From a checkpoint of a small transformer trained on Wikipedia.
Size: 16 layers, width 256, MLP 512 SwiGLU, vocabulary 2171.
Architecture: RMSNorm before each block, rotary positions, no biases in attention or MLP, untied embeddings, normalized queries and keys.
Training: a variant of SOAP for these matrices, 183M tokens.
Each number is 200 + 40 x the weight over the matrix's rms, rounded and kept within 0 to 999. Layers, rows and columns count from 0.

# gate: layer 5 MLP gate, 512x256, rms 0.258, rows 418-435, columns 0-127
# up: layer 5 MLP up, 512x256, rms 0.26, rows 418-435, columns 0-127
# down: layer 5 MLP down (transposed), 512x256, rms 0.242, rows 418-435, columns 0-127
gate418,243,221,200,172,221,240,157,156,207,150,116,165,214,141,270,166,241,186,180,265,208,146,178,235,133,71,213,220,189,191,277,174,238,231,218,239,212,182,193,210,196,239,175,242,202,206,249,139,243,201,161,195,258,175,190,175,217,263,261,108,196,160,195,173,199,186,185,218,179,262,247,221,176,260,224,198,245,159,216,199,232,221,209,226,223,180,231,114,177,222,197,131,273,184,204,300,258,200,214,207,217,135,228,215,228,189,183,225,208,203,228,185,180,276,292,178,155,236,243,204,252,165,122,160,152,184,215,178
up418,167,182,206,190,159,218,235,215,252,187,201,227,188,218,176,225,143,154,240,232,272,170,163,143,213,228,202,201,218,132,207,162,173,243,220,157,217,232,198,217,172,138,160,157,163,219,223,311,215,144,175,152,251,239,163,239,178,170,236,288,165,156,223,165,220,195,166,137,132,230,160,206,183,157,166,167,185,151,195,165,230,178,233,180,320,195,242,123,86,197,244,227,203,295,222,185,222,90,141,178,152,215,214,187,242,227,226,232,226,133,197,213,196,182,119,227,219,261,227,181,141,204,191,223,147,190,200,197
down418,255,218,262,211,192,209,245,190,206,196,184,202,261,237,149,243,143,218,201,209,179,220,218,192,112,179,251,189,216,201,175,99,185,191,205,224,163,162,211,273,193,143,223,182,228,129,206,205,246,235,248,240,204,236,184,180,222,198,235,184,213,190,202,164,193,276,223,226,226,264,207,212,261,230,173,237,144,103,294,205,230,145,197,219,197,177,227,194,212,198,224,227,153,178,204,217,191,206,156,242,203,214,218,245,151,166,192,197,240,182,148,143,160,176,219,134,160,210,290,240,195,157,210,176,219,266,185,97
gate419,220,216,157,218,170,276,167,168,178,210,172,298,176,202,255,225,197,195,253,173,189,204,148,172,237,163,247,196,216,248,220,188,159,257,209,161,183,135,204,216,300,234,236,206,112,184,268,228,263,196,199,181,144,201,126,139,178,233,231,177,258,210,218,244,297,200,192,221,166,223,165,222,217,177,202,212,164,277,276,240,166,229,245,232,202,244,205,231,170,156,198,241,238,265,201,163,131,211,171,160,198,213,208,196,198,173,259,213,199,189,84,230,273,172,203,189,234,227,240,252,223,217,214,182,148,235,232,220
up419,195,261,126,138,237,160,218,146,231,182,237,217,198,90,170,246,164,205,192,230,217,178,150,128,137,215,224,139,168,142,254,228,206,207,291,173,236,173,277,208,202,264,238,202,156,223,232,203,210,197,223,275,189,167,180,243,162,194,200,219,218,242,195,194,209,198,169,154,224,134,229,157,170,103,207,155,150,213,161,264,189,258,197,283,222,207,230,224,252,157,183,274,253,242,264,220,189,192,201,230,137,217,156,179,217,195,182,117,192,244,199,197,194,145,184,274,142,174,253,172,198,241,196,254,208,220,282,217
down419,132,199,252,188,207,176,261,170,173,174,276,212,204,223,159,204,263,168,204,130,168,198,189,169,159,220,273,229,176,202,118,188,242,152,246,188,238,136,247,234,225,197,249,219,197,180,168,229,210,145,222,194,182,200,254,244,139,220,154,171,217,148,236,219,231,129,199,194,199,191,236,188,255,229,217,181,212,163,256,238,198,174,211,263,186,245,261,226,230,155,216,201,264,262,187,247,192,190,219,177,207,257,155,211,180,259,268,183,202,243,224,191,257,233,223,124,232,231,160,168,159,220,229,155,239,187,184,174
gate420,168,168,247,210,140,262,203,164,176,260,217,158,168,206,214,194,181,130,224,197,218,178,197,219,203,169,263,212,200,157,129,198,166,224,158,178,201,246,281,172,157,206,244,153,165,237,167,223,236,186,192,221,241,128,184,172,248,177,220,174,197,158,178,273,196,219,152,180,146,231,198,240,154,218,204,250,222,203,243,207,178,175,249,243,236,265,192,156,222,270,199,208,238,215,192,221,149,155,251,205,188,201,226,205,195,182,270,197,248,194,137,172,169,166,199,228,171,139,173,171,121,167,189,162,178,230,201,201
up420,180,205,300,172,189,217,219,242,201,224,194,173,227,187,184,234,238,155,188,199,208,234,102,213,174,232,273,234,223,215,205,229,188,230,191,226,211,252,209,127,166,206,217,163,95,204,125,196,189,192,240,176,137,227,151,186,228,153,207,225,173,118,180,213,184,206,195,235,201,263,147,289,175,224,232,240,238,168,172,182,213,208,144,237,228,192,146,200,166,179,141,205,193,233,194,232,219,220,252,144,174,278,207,169,193,261,263,236,227,252,225,196,176,165,141,248,202,177,259,180,165,224,220,206,230,234,130,140
down420,250,253,206,260,124,212,194,204,175,178,242,190,241,148,200,188,229,118,197,219,138,136,194,223,286,284,179,252,120,199,202,255,300,268,219,174,285,194,262,213,114,187,267,257,213,208,166,207,247,204,195,211,190,184,236,235,165,178,136,211,237,220,243,201,174,123,191,237,228,184,215,177,218,216,202,231,216,272,187,210,245,254,287,214,148,211,162,170,144,216,213,229,165,216,187,160,183,218,191,258,219,172,185,200,216,246,148,221,194,271,154,181,199,177,224,195,183,209,188,134,100,201,243,211,151,253,250,201
gate421,166,164,266,195,308,174,134,148,231,193,175,200,133,256,136,149,144,112,178,239,171,227,151,247,229,209,164,166,238,185,210,156,164,223,223,170,127,241,231,153,237,260,165,190,203,180,153,152,184,256,191,217,205,180,243,224,131,193,225,187,217,207,201,233,187,231,83,270,206,194,105,265,221,193,180,216,275,212,152,265,208,235,169,165,313,178,170,177,215,235,95,238,218,267,158,168,180,235,207,214,247,172,220,187,180,201,210,230,198,317,166,207,138,217,267,186,159,200,217,200,184,203,210,191,145,191,162,150
up421,199,144,198,203,186,267,180,183,144,172,161,172,204,230,222,232,157,207,194,249,202,159,232,142,193,255,169,168,226,172,180,190,199,210,249,210,194,196,196,195,253,171,142,122,227,176,220,165,292,140,241,182,147,113,148,213,107,206,196,220,184,189,230,181,224,176,191,224,184,182,153,129,237,183,315,173,163,280,220,184,177,195,136,224,218,286,240,178,217,187,263,158,204,233,211,228,145,332,195,132,145,156,189,229,106,207,172,186,189,221,139,180,154,187,208,205,211,221,226,213,248,196,147,168,218,238,196,258
down421,218,192,129,247,251,230,218,218,192,262,258,236,232,180,271,191,216,229,284,269,231,189,137,171,133,222,243,134,142,244,199,158,243,181,179,161,179,164,238,236,179,182,219,176,271,244,236,166,282,204,158,250,207,198,211,149,237,201,304,216,174,138,215,165,143,242,233,151,163,253,221,278,226,263,215,154,195,202,191,272,256,194,223,160,227,131,241,188,186,122,237,177,226,209,204,252,224,154,142,155,200,243,129,128,153,118,200,206,258,248,210,133,187,234,177,218,233,190,183,237,231,196,215,206,136,148,135,209
gate422,187,199,210,221,202,178,209,202,218,286,256,152,232,160,204,215,235,213,193,201,167,256,179,228,119,259,201,155,167,138,192,201,186,271,226,215,187,180,197,208,229,197,204,192,208,155,230,227,219,110,254,180,164,179,181,161,207,245,180,159,135,140,236,137,290,165,186,192,256,237,299,175,215,260,184,134,185,253,216,160,199,148,153,162,206,243,163,294,207,205,247,227,154,252,257,221,235,226,232,182,168,209,187,241,267,173,194,273,184,161,170,243,159,212,186,157,166,160,151,220,242,245,188,160,201,176,137,145
up422,255,235,226,208,201,211,188,233,187,167,176,192,231,236,173,232,196,233,213,128,205,209,240,184,224,252,240,173,250,208,245,196,172,133,210,166,246,193,206,233,125,207,213,227,169,222,202,254,219,317,234,164,235,186,181,178,175,215,229,239,214,193,154,266,165,255,176,302,206,172,206,203,187,178,187,142,225,218,205,158,203,223,192,172,159,217,240,132,209,165,219,158,277,227,245,230,228,197,161,240,211,196,197,157,262,235,221,162,197,239,163,226,184,256,172,289,211,212,162,224,221,234,143,160,208,239,216,229
down422,181,163,257,205,269,148,152,202,203,217,163,226,174,246,199,234,188,93,197,163,178,213,267,184,182,202,169,205,65,203,181,189,188,182,269,198,200,241,198,172,167,168,186,218,198,238,214,242,263,137,191,158,237,203,168,252,152,222,130,190,233,210,230,179,242,294,117,174,145,239,271,198,182,108,216,332,263,193,203,175,208,261,216,232,122,219,209,194,225,214,217,203,138,201,221,184,171,212,261,169,220,163,182,171,252,191,281,196,212,172,212,173,187,286,145,173,207,212,220,195,222,215,292,236,159,197,152,147
gate423,173,262,231,242,171,183,184,160,275,166,204,240,126,214,172,119,224,251,107,163,155,272,219,198,259,213,287,184,244,148,217,88,208,199,227,209,255,243,230,249,210,255,235,276,294,249,190,245,208,175,196,229,236,220,244,156,131,207,182,227,123,243,240,167,188,158,161,208,219,217,223,243,157,186,251,209,166,215,192,295,214,118,199,200,181,229,132,266,210,210,185,185,148,247,263,186,261,197,180,278,205,164,188,220,238,222,241,136,298,222,206,153,205,153,227,166,183,265,227,243,257,217,203,309,152,238,183,106
up423,274,174,216,197,138,228,120,171,146,148,166,169,216,262,103,275,133,156,244,183,219,174,183,149,223,67,127,140,178,200,163,225,201,174,198,226,223,154,146,212,192,221,196,166,153,184,199,239,195,227,123,193,164,223,193,210,201,187,164,199,225,195,181,145,226,205,216,196,156,222,157,209,143,290,167,191,205,245,186,238,174,141,255,237,189,165,183,218,181,235,148,273,222,177,224,296,150,216,150,194,234,177,253,196,187,238,164,256,175,274,263,204,196,199,186,211,246,241,271,215,207,181,205,213,225,225,95,261
down423,231,176,215,237,188,199,174,203,222,193,229,210,185,151,186,230,205,244,201,227,248,210,191,223,193,175,221,225,212,215,170,165,196,206,249,225,175,253,179,220,215,161,199,143,216,236,198,208,168,234,132,140,172,340,214,219,153,204,197,216,217,106,190,200,135,140,162,192,188,164,216,141,274,168,239,230,199,132,144,264,202,206,226,266,178,236,202,119,165,168,190,207,212,198,207,237,201,199,227,144,171,146,190,229,179,224,218,172,138,210,186,164,202,151,232,219,190,222,239,280,213,175,200,218,340,189,166,210
gate424,186,181,239,154,276,129,137,205,166,232,237,241,247,184,182,133,289,224,215,266,177,174,244,154,192,136,162,228,152,194,182,215,146,170,120,217,218,178,149,230,155,247,209,153,208,76,224,183,229,139,228,258,285,235,192,242,234,234,204,134,274,253,236,158,139,287,254,249,128,254,168,245,196,230,263,226,234,201,214,158,277,171,207,145,252,178,171,204,143,254,240,259,219,240,279,258,223,260,204,182,228,248,175,171,177,112,191,240,162,212,251,233,92,192,179,164,200,226,181,239,273,249,215,133,194,164,213,99
up424,262,202,208,133,169,209,264,220,259,296,249,147,144,278,149,170,165,196,249,299,193,151,238,196,206,216,215,193,215,179,232,134,301,205,225,209,192,206,192,231,250,254,233,237,252,169,289,232,194,200,191,190,179,200,195,148,145,226,171,139,217,236,219,226,205,222,199,196,192,158,218,196,113,211,226,105,144,303,175,196,214,172,170,253,140,123,205,191,225,192,294,177,179,249,168,248,212,212,244,198,190,225,209,193,161,212,99,148,124,176,147,225,222,209,240,184,296,164,233,218,207,165,184,200,261,159,189,245
down424,288,202,231,200,219,225,240,180,155,242,183,165,240,243,237,188,184,179,224,169,180,129,205,283,240,218,267,211,198,107,134,211,243,255,248,192,163,229,208,202,226,227,202,281,262,197,159,268,212,223,166,170,164,165,215,186,212,196,211,185,158,209,86,151,206,205,241,188,231,189,195,228,164,221,195,187,239,194,264,214,219,180,310,202,197,205,238,256,158,263,222,202,189,175,167,147,216,147,238,316,157,126,210,212,226,195,203,313,182,307,201,234,203,196,230,232,206,187,226,142,170,195,152,194,155,206,244,202
gate425,278,223,170,223,250,240,200,186,147,124,179,210,206,241,228,256,257,156,247,219,231,249,129,188,155,181,173,197,161,229,207,199,300,190,183,227,161,249,287,243,162,179,208,247,190,231,253,143,222,321,234,122,206,224,229,174,176,177,193,167,241,241,233,227,165,205,251,218,161,169,195,242,199,291,248,165,149,241,239,141,167,269,130,215,169,183,275,229,134,170,113,176,150,204,207,158,200,263,271,117,182,183,196,234,131,186,181,176,226,271,224,156,122,149,181,224,224,148,107,201,173,225,153,122,226,185,163,231
up425,212,158,149,190,262,215,266,71,210,220,242,186,268,264,257,223,156,260,206,156,203,94,183,235,264,224,263,117,248,287,192,109,197,175,260,154,265,227,251,253,275,217,215,266,203,171,211,250,195,228,125,217,205,156,199,211,213,236,201,244,229,119,138,203,176,180,131,246,181,179,203,146,203,217,125,216,164,188,197,176,247,158,220,162,179,239,180,128,194,212,162,225,140,182,184,154,260,161,157,211,170,164,178,192,269,142,189,216,182,216,182,148,222,210,188,153,208,212,236,194,193,158,184,128,211,182,291,238
down425,177,247,241,149,176,301,244,207,182,247,260,165,190,208,131,174,179,244,208,266,223,189,246,169,202,139,264,232,149,219,247,144,218,241,157,246,229,128,209,268,250,201,207,160,295,153,158,133,139,204,245,186,205,271,288,147,207,188,189,204,210,239,216,91,228,211,227,281,213,179,165,189,195,281,226,192,166,147,275,159,161,178,250,239,227,205,211,210,266,180,216,208,149,201,193,122,196,269,178,201,193,226,211,215,244,229,183,231,184,169,261,257,238,195,194,194,189,164,182,169,207,207,125,245,187,251,295,161
gate426,169,174,181,186,179,253,165,225,122,215,286,98,142,171,249,220,245,236,257,258,191,216,60,244,158,208,198,187,249,187,281,211,66,249,253,124,256,213,187,195,198,206,267,196,183,213,202,125,185,279,184,197,281,155,167,181,165,149,224,136,166,225,189,203,223,124,200,211,170,173,202,276,197,193,238,266,143,152,213,170,254,186,175,169,204,278,293,133,259,231,217,210,258,135,140,146,228,198,206,272,242,162,182,218,166,204,176,198,194,237,142,180,134,231,215,222,220,140,168,149,197,202,204,161,201,242,259,231
up426,177,229,172,231,159,251,131,223,241,170,251,134,238,167,233,230,228,249,199,248,270,218,151,262,172,256,191,204,186,204,267,214,151,227,220,167,198,255,179,226,223,245,96,203,317,136,210,163,145,245,232,133,224,130,218,160,164,114,250,155,227,256,273,219,251,101,199,233,178,225,247,201,217,160,236,252,173,154,217,193,207,181,184,184,181,233,273,191,217,210,172,217,299,153,212,203,256,172,264,251,256,164,134,186,187,241,112,180,205,134,226,167,134,193,230,245,175,200,172,255,224,206,169,167,174,192,264,193
down426,252,179,244,294,178,193,275,186,150,250,171,237,195,215,129,187,235,203,224,216,191,225,33,187,199,148,158,159,235,249,288,166,169,95,253,209,200,186,145,181,208,198,221,185,212,236,255,152,217,247,169,231,232,162,250,165,196,153,201,165,224,202,148,247,281,216,185,236,123,222,149,207,183,125,238,182,244,253,128,227,288,149,198,145,241,241,202,186,223,225,266,136,148,167,198,246,280,179,141,185,272,215,141,156,253,183,202,161,196,183,157,173,187,286,117,233,247,185,244,202,180,189,222,217,164,238,250,275
gate427,272,191,240,208,165,227,249,105,211,176,216,224,227,205,163,233,191,244,197,272,283,214,239,185,230,184,213,175,193,113,203,228,238,170,212,204,271,268,167,316,230,235,193,159,207,222,179,163,163,164,283,288,207,204,143,215,215,176,160,236,95,208,197,243,228,142,170,212,103,186,167,196,217,137,261,190,222,249,263,239,203,187,163,239,233,156,213,259,263,211,237,198,195,209,270,152,210,170,190,251,242,198,96,207,232,213,121,146,216,195,189,140,229,215,167,231,221,181,240,245,145,214,223,231,214,177,211,184
up427,213,209,215,245,170,214,146,192,218,217,267,283,202,225,195,218,275,302,214,134,215,176,227,163,256,157,186,173,266,206,189,198,163,215,219,202,233,194,204,211,140,205,182,181,267,275,221,274,246,176,273,171,163,175,193,212,260,214,178,111,141,246,141,189,181,215,201,235,142,175,171,196,301,193,193,170,208,207,235,193,240,196,184,185,187,175,206,243,260,176,190,190,207,180,217,103,237,216,229,173,135,181,150,147,192,187,188,142,172,219,164,117,202,193,315,229,216,242,274,169,147,190,89,198,162,224,145,141
down427,199,143,241,171,188,243,227,235,235,212,144,181,267,195,217,202,219,198,233,260,239,118,155,156,168,253,180,175,214,236,209,221,212,182,277,171,241,198,220,248,150,212,162,106,189,175,264,196,151,205,171,238,159,147,186,226,129,240,248,141,236,122,269,267,205,171,178,181,141,252,140,202,205,213,276,241,246,284,249,216,183,175,148,195,189,187,188,268,218,153,258,206,240,248,148,181,204,240,196,204,241,196,158,150,222,204,204,234,191,234,185,248,197,212,204,271,198,202,193,231,220,165,252,188,155,215,177,232
gate428,200,181,198,214,278,153,207,236,162,213,217,234,261,183,225,206,120,190,216,182,315,137,223,216,78,169,229,101,151,188,190,123,231,160,123,276,261,201,117,246,199,160,184,210,184,158,165,246,208,117,236,150,168,289,223,222,150,167,254,202,159,213,183,157,175,192,202,186,107,218,188,176,219,136,232,258,164,154,269,225,172,171,199,154,204,239,205,170,225,212,138,225,256,199,239,198,219,207,212,197,264,216,220,206,207,167,214,165,196,119,195,137,221,223,216,172,158,202,257,211,242,196,190,193,228,211,198,283
up428,213,157,183,205,206,286,200,209,231,202,150,157,137,167,160,217,185,198,186,165,176,200,161,226,189,165,185,233,187,209,228,215,164,145,269,154,187,236,240,144,205,208,228,243,197,247,190,212,234,218,247,145,153,121,269,215,255,269,193,185,199,232,246,211,177,210,156,237,182,210,234,155,215,248,221,228,191,197,246,233,233,182,149,156,207,170,192,247,163,165,249,233,242,161,164,202,173,281,189,197,199,223,231,155,212,174,240,180,110,220,250,211,293,201,278,192,251,142,191,197,191,218,256,137,243,213,218,226
down428,156,218,233,223,190,204,116,230,202,261,126,169,159,258,121,213,214,203,252,176,177,194,132,227,227,211,193,200,178,182,166,132,190,174,153,251,224,207,176,201,165,287,255,188,166,227,232,160,84,225,255,240,169,202,215,209,152,232,214,112,173,186,161,207,187,179,150,247,271,175,299,164,214,219,236,183,198,183,258,176,174,206,199,157,93,165,191,214,159,198,189,211,137,237,225,193,134,171,207,101,157,224,188,223,197,143,218,201,167,178,265,178,243,173,192,144,165,232,207,159,219,204,155,131,187,134,175,209
gate429,155,285,255,210,210,261,223,205,168,243,187,219,188,175,256,176,173,188,184,185,254,207,183,203,136,221,205,166,238,161,172,160,200,236,198,230,142,244,207,155,263,173,152,165,173,169,252,155,249,114,223,185,152,212,193,200,182,171,165,211,160,167,129,251,144,190,174,202,227,202,219,209,179,201,194,166,191,175,171,142,211,184,192,191,246,140,133,169,177,203,193,259,216,192,221,106,166,184,170,224,267,181,181,204,204,180,182,220,201,223,191,247,264,182,176,192,148,187,180,158,243,209,254,249,207,242,216,243
up429,234,151,145,170,180,210,210,218,150,191,187,148,221,166,185,248,244,214,246,141,162,189,281,182,208,191,223,191,187,240,229,176,204,163,168,127,240,204,199,128,200,174,224,185,173,213,164,223,278,207,120,246,163,217,177,199,210,197,184,210,205,233,234,224,280,198,211,193,215,206,181,172,187,239,203,196,131,178,245,243,164,201,177,235,146,198,187,221,184,162,179,151,197,231,215,166,161,240,184,189,180,184,188,279,290,263,224,273,176,232,157,182,245,207,123,275,266,187,197,180,199,235,187,113,191,261,176,152
down429,158,203,204,190,240,213,132,184,158,134,263,221,108,143,178,258,279,158,210,161,176,159,179,188,205,278,215,157,203,296,242,230,195,149,163,231,225,207,199,273,216,289,155,188,273,219,218,232,161,188,182,219,226,235,229,235,191,279,240,248,173,231,185,167,202,104,207,210,191,208,244,206,221,206,142,269,226,150,204,203,238,179,194,147,195,222,202,138,185,179,203,185,155,171,215,246,228,192,257,226,159,179,251,174,189,195,151,244,203,207,212,120,142,224,223,171,183,208,206,241,235,176,190,207,219,202,281,133
gate430,146,204,142,234,202,176,238,211,163,212,186,216,210,172,167,184,202,231,195,208,207,223,169,165,190,261,186,224,210,158,230,184,180,188,108,229,279,260,214,254,221,262,227,249,102,226,153,157,228,129,233,177,176,199,158,105,223,156,203,187,162,246,165,173,66,184,182,188,214,229,232,223,209,126,227,135,244,127,182,206,243,125,165,136,231,174,196,240,173,150,206,167,192,210,218,158,175,174,199,180,175,265,153,176,151,205,191,227,189,237,234,201,205,135,141,170,277,232,258,168,222,220,164,246,203,228,153,226
up430,224,164,221,169,192,156,193,185,169,188,235,196,145,190,168,162,179,179,172,197,333,227,228,181,154,167,151,245,241,235,187,142,246,256,162,235,195,213,272,193,211,203,266,224,215,184,168,167,135,176,230,211,194,187,239,125,261,265,129,134,250,275,158,209,193,200,170,119,228,194,198,296,152,177,232,173,169,226,175,138,256,180,187,156,250,168,246,365,218,221,271,273,260,171,233,233,250,172,209,189,190,245,264,205,179,248,206,193,155,165,162,259,189,196,180,245,274,160,218,180,194,201,238,203,177,214,171,194
down430,131,202,193,191,179,178,245,205,244,223,302,186,203,147,161,181,213,199,177,259,190,119,181,158,203,193,177,255,160,243,259,232,217,182,125,177,215,203,193,209,172,255,183,204,138,232,207,191,238,160,91,104,254,169,210,141,143,192,229,173,216,197,190,200,157,240,260,146,200,202,211,241,233,188,194,188,184,155,152,200,187,177,223,191,212,126,191,214,210,263,265,129,183,242,189,211,137,243,203,202,208,269,294,150,141,181,269,179,113,253,249,223,192,206,176,231,182,206,212,145,138,287,213,222,227,192,222,235
gate431,208,215,188,199,178,194,240,226,193,208,208,234,205,242,199,148,269,165,240,214,194,256,235,167,193,157,162,228,226,183,209,166,156,212,175,188,218,177,226,177,234,221,260,192,243,259,192,238,193,190,209,171,246,248,197,201,229,216,155,164,245,135,154,211,175,260,226,261,206,192,213,239,163,254,193,209,292,239,198,174,219,272,227,217,205,234,177,179,247,246,162,188,179,225,154,204,216,237,167,188,147,231,180,162,137,204,206,233,198,217,179,230,208,136,232,146,180,179,186,168,169,187,249,191,215,241,145,204
up431,194,166,153,171,237,214,101,230,185,168,156,194,195,184,193,209,160,201,158,172,198,190,179,192,206,218,221,173,225,233,261,162,238,223,245,266,230,239,233,240,185,149,235,238,214,153,199,243,146,228,148,153,129,115,191,190,138,188,214,191,186,189,213,273,200,144,172,184,178,228,226,180,234,146,186,225,147,200,154,238,231,136,178,245,182,183,208,143,146,257,214,202,172,192,164,185,120,201,228,216,220,207,173,222,212,266,157,196,185,223,221,256,214,214,171,204,240,188,213,223,282,230,221,208,271,200,183,188
down431,165,220,163,205,281,209,228,176,221,124,194,251,242,201,152,203,151,173,209,148,227,120,158,176,163,164,175,198,202,265,195,142,161,143,129,203,159,250,213,256,144,176,238,193,172,202,163,171,189,141,219,147,166,288,139,201,142,125,160,162,266,159,211,140,217,186,155,179,201,191,206,226,154,232,284,233,185,147,207,166,262,184,215,208,269,195,150,205,241,168,186,211,214,165,213,197,239,210,182,230,184,182,244,190,219,241,207,211,209,226,179,191,237,162,227,228,162,210,226,183,177,296,162,183,195,266,175,182
gate432,248,176,247,233,136,180,149,232,165,173,183,214,202,211,214,195,264,175,179,217,187,273,254,226,203,208,164,187,183,204,197,156,280,165,222,246,75,263,156,237,197,142,218,276,179,218,180,190,112,198,208,198,164,193,183,222,275,187,283,239,270,169,193,149,227,203,166,145,192,179,242,217,223,199,128,130,147,142,190,210,181,178,220,180,210,196,144,155,261,139,238,225,252,287,196,245,195,152,262,153,224,208,193,184,245,231,206,166,176,251,166,166,217,138,272,216,205,174,144,216,180,148,199,214,230,153,236,277
up432,173,105,185,176,159,209,216,218,264,258,190,226,122,207,185,280,164,171,277,257,252,156,140,162,254,234,136,199,219,150,164,240,196,193,170,202,265,170,239,186,230,194,145,210,233,194,263,199,128,270,225,171,198,106,310,259,166,239,171,233,167,212,95,211,188,220,171,145,178,215,194,228,211,261,196,287,138,235,169,211,201,173,165,191,190,188,175,197,148,199,173,225,165,158,160,258,166,220,181,277,248,135,226,216,198,163,289,208,253,217,276,258,184,186,141,185,171,264,213,217,133,252,193,194,177,132,205,186
down432,159,139,191,177,177,157,242,185,195,224,208,178,263,333,157,136,135,235,198,189,273,123,177,156,225,170,179,240,162,216,229,244,217,189,207,208,243,178,210,172,221,225,147,210,197,221,277,203,201,207,177,210,202,228,190,190,215,209,84,246,108,148,183,136,198,140,187,200,228,235,225,200,138,238,213,173,191,266,249,194,71,253,180,230,169,265,217,200,171,155,204,197,226,177,204,132,227,294,166,245,269,222,220,213,224,165,211,226,199,229,317,164,210,177,207,318,182,168,254,201,141,135,203,188,191,212,168,159
gate433,167,196,132,244,236,217,162,217,224,183,204,249,165,238,180,219,179,239,296,150,242,222,176,260,200,192,108,231,172,172,269,258,192,155,284,262,226,178,222,234,195,193,193,169,253,194,225,193,237,166,193,228,146,145,166,196,151,162,241,193,230,226,157,206,144,182,195,234,159,201,226,205,201,209,157,174,185,206,181,173,155,194,177,218,187,155,192,203,279,178,228,168,183,222,225,178,211,250,231,171,240,172,258,154,197,205,188,189,274,252,178,157,218,158,235,184,270,250,247,213,205,220,167,233,219,202,249,177
up433,165,221,222,197,96,246,195,226,166,178,211,145,189,162,216,172,233,173,213,252,164,199,204,222,269,138,241,176,203,131,114,200,229,167,189,182,237,211,178,116,207,200,199,230,213,204,220,166,194,195,247,210,170,219,178,182,239,244,193,197,204,190,225,209,220,208,113,197,208,230,241,174,181,218,161,209,170,195,250,161,233,234,163,169,196,195,230,208,166,197,210,208,153,227,139,207,238,137,167,193,222,302,163,226,217,118,155,233,105,208,256,238,184,244,221,238,205,147,207,230,170,165,251,176,267,184,184,186
down433,196,218,170,192,252,187,160,245,131,287,212,202,212,257,107,232,180,148,193,130,194,231,184,220,224,174,208,195,218,185,184,216,171,169,185,137,120,214,211,74,242,236,218,201,175,220,219,236,185,167,178,183,157,190,181,206,233,242,217,256,174,170,179,183,179,197,262,209,245,263,193,182,222,220,209,200,235,138,241,169,246,233,215,121,263,205,226,212,182,173,231,152,189,211,277,155,206,218,173,204,232,215,227,233,166,137,211,165,210,241,268,236,222,236,225,291,224,165,220,162,192,232,300,223,155,170,196,239
gate434,209,264,197,205,207,257,163,225,225,221,236,219,271,150,228,273,174,187,205,200,232,204,243,228,239,257,219,214,166,190,170,183,248,186,227,227,241,200,213,253,234,249,144,206,268,246,188,277,221,170,248,152,130,212,183,169,244,131,193,114,157,218,233,243,169,183,199,192,216,181,257,296,215,200,235,127,166,231,159,147,229,203,135,181,190,252,226,244,216,150,216,204,233,148,245,242,204,231,155,184,219,187,200,153,183,234,218,216,203,160,202,267,176,187,164,151,176,183,222,143,144,209,223,236,176,205,145,178
up434,258,212,221,211,171,241,155,236,202,189,167,154,266,220,213,241,205,189,263,241,195,182,203,214,197,253,152,151,144,213,164,232,298,83,191,243,248,156,137,233,205,192,196,210,213,195,262,286,256,161,237,160,211,231,179,169,178,127,204,167,213,259,189,222,194,192,182,220,239,163,215,179,182,226,191,153,193,207,233,137,239,182,176,240,195,213,287,196,163,153,185,208,239,148,191,188,250,173,153,215,205,208,252,141,156,270,214,213,211,192,212,255,198,183,154,228,157,209,189,151,162,172,195,159,188,170,158,174
down434,198,236,180,226,137,223,198,188,223,108,153,173,224,167,202,254,201,187,169,258,164,260,209,211,209,150,201,216,258,184,199,223,219,200,145,164,230,294,147,217,223,284,157,181,212,234,169,296,250,239,169,239,207,198,221,222,218,166,177,187,268,211,212,193,202,216,205,244,191,226,214,180,146,144,143,201,202,176,157,186,266,252,164,153,156,226,206,215,173,187,94,212,198,216,219,299,209,228,159,185,181,225,176,202,211,171,252,177,116,204,163,246,193,183,150,192,159,258,198,212,210,153,190,216,196,245,176,183
gate435,224,173,234,166,230,195,157,212,206,143,253,164,92,181,158,185,205,209,226,262,194,235,171,203,135,180,106,168,157,100,170,180,249,136,202,166,164,209,213,233,199,195,189,211,122,222,234,124,238,213,222,197,175,165,258,211,158,170,291,188,184,228,225,165,210,243,237,194,219,199,197,207,245,195,214,154,141,209,229,219,222,239,192,128,275,188,195,239,186,202,178,232,220,217,175,238,206,262,249,204,154,176,220,233,242,196,195,182,203,184,220,155,202,184,286,199,218,177,226,264,292,248,216,213,169,173,195,228
up435,134,236,271,221,190,174,153,228,171,191,224,183,219,163,246,296,179,136,244,148,199,145,200,246,149,200,198,198,236,190,202,133,223,129,176,179,257,135,195,206,201,238,120,163,249,251,171,177,209,156,211,149,219,168,214,220,215,219,268,180,194,210,178,193,174,156,223,251,190,190,166,193,118,167,203,192,173,202,239,157,234,138,204,192,273,182,181,217,234,202,205,243,194,236,112,294,247,249,246,198,152,206,209,195,195,149,222,237,230,162,185,155,214,223,210,208,203,151,138,132,192,104,211,206,222,190,198,157
down435,203,199,233,247,193,207,241,163,265,200,170,176,203,279,98,213,178,139,161,214,240,251,170,219,189,210,146,140,256,195,208,206,223,225,183,229,224,235,184,134,169,192,301,249,136,187,267,208,222,270,227,200,207,167,207,209,224,211,199,205,150,222,200,208,230,222,154,198,278,169,180,180,184,170,206,190,247,193,250,254,230,272,162,125,202,182,218,249,153,259,165,207,146,211,160,153,232,133,145,212,227,240,217,268,232,218,204,243,119,194,256,240,248,172,203,155,211,225,268,123,223,235,166,75,182,203,251,197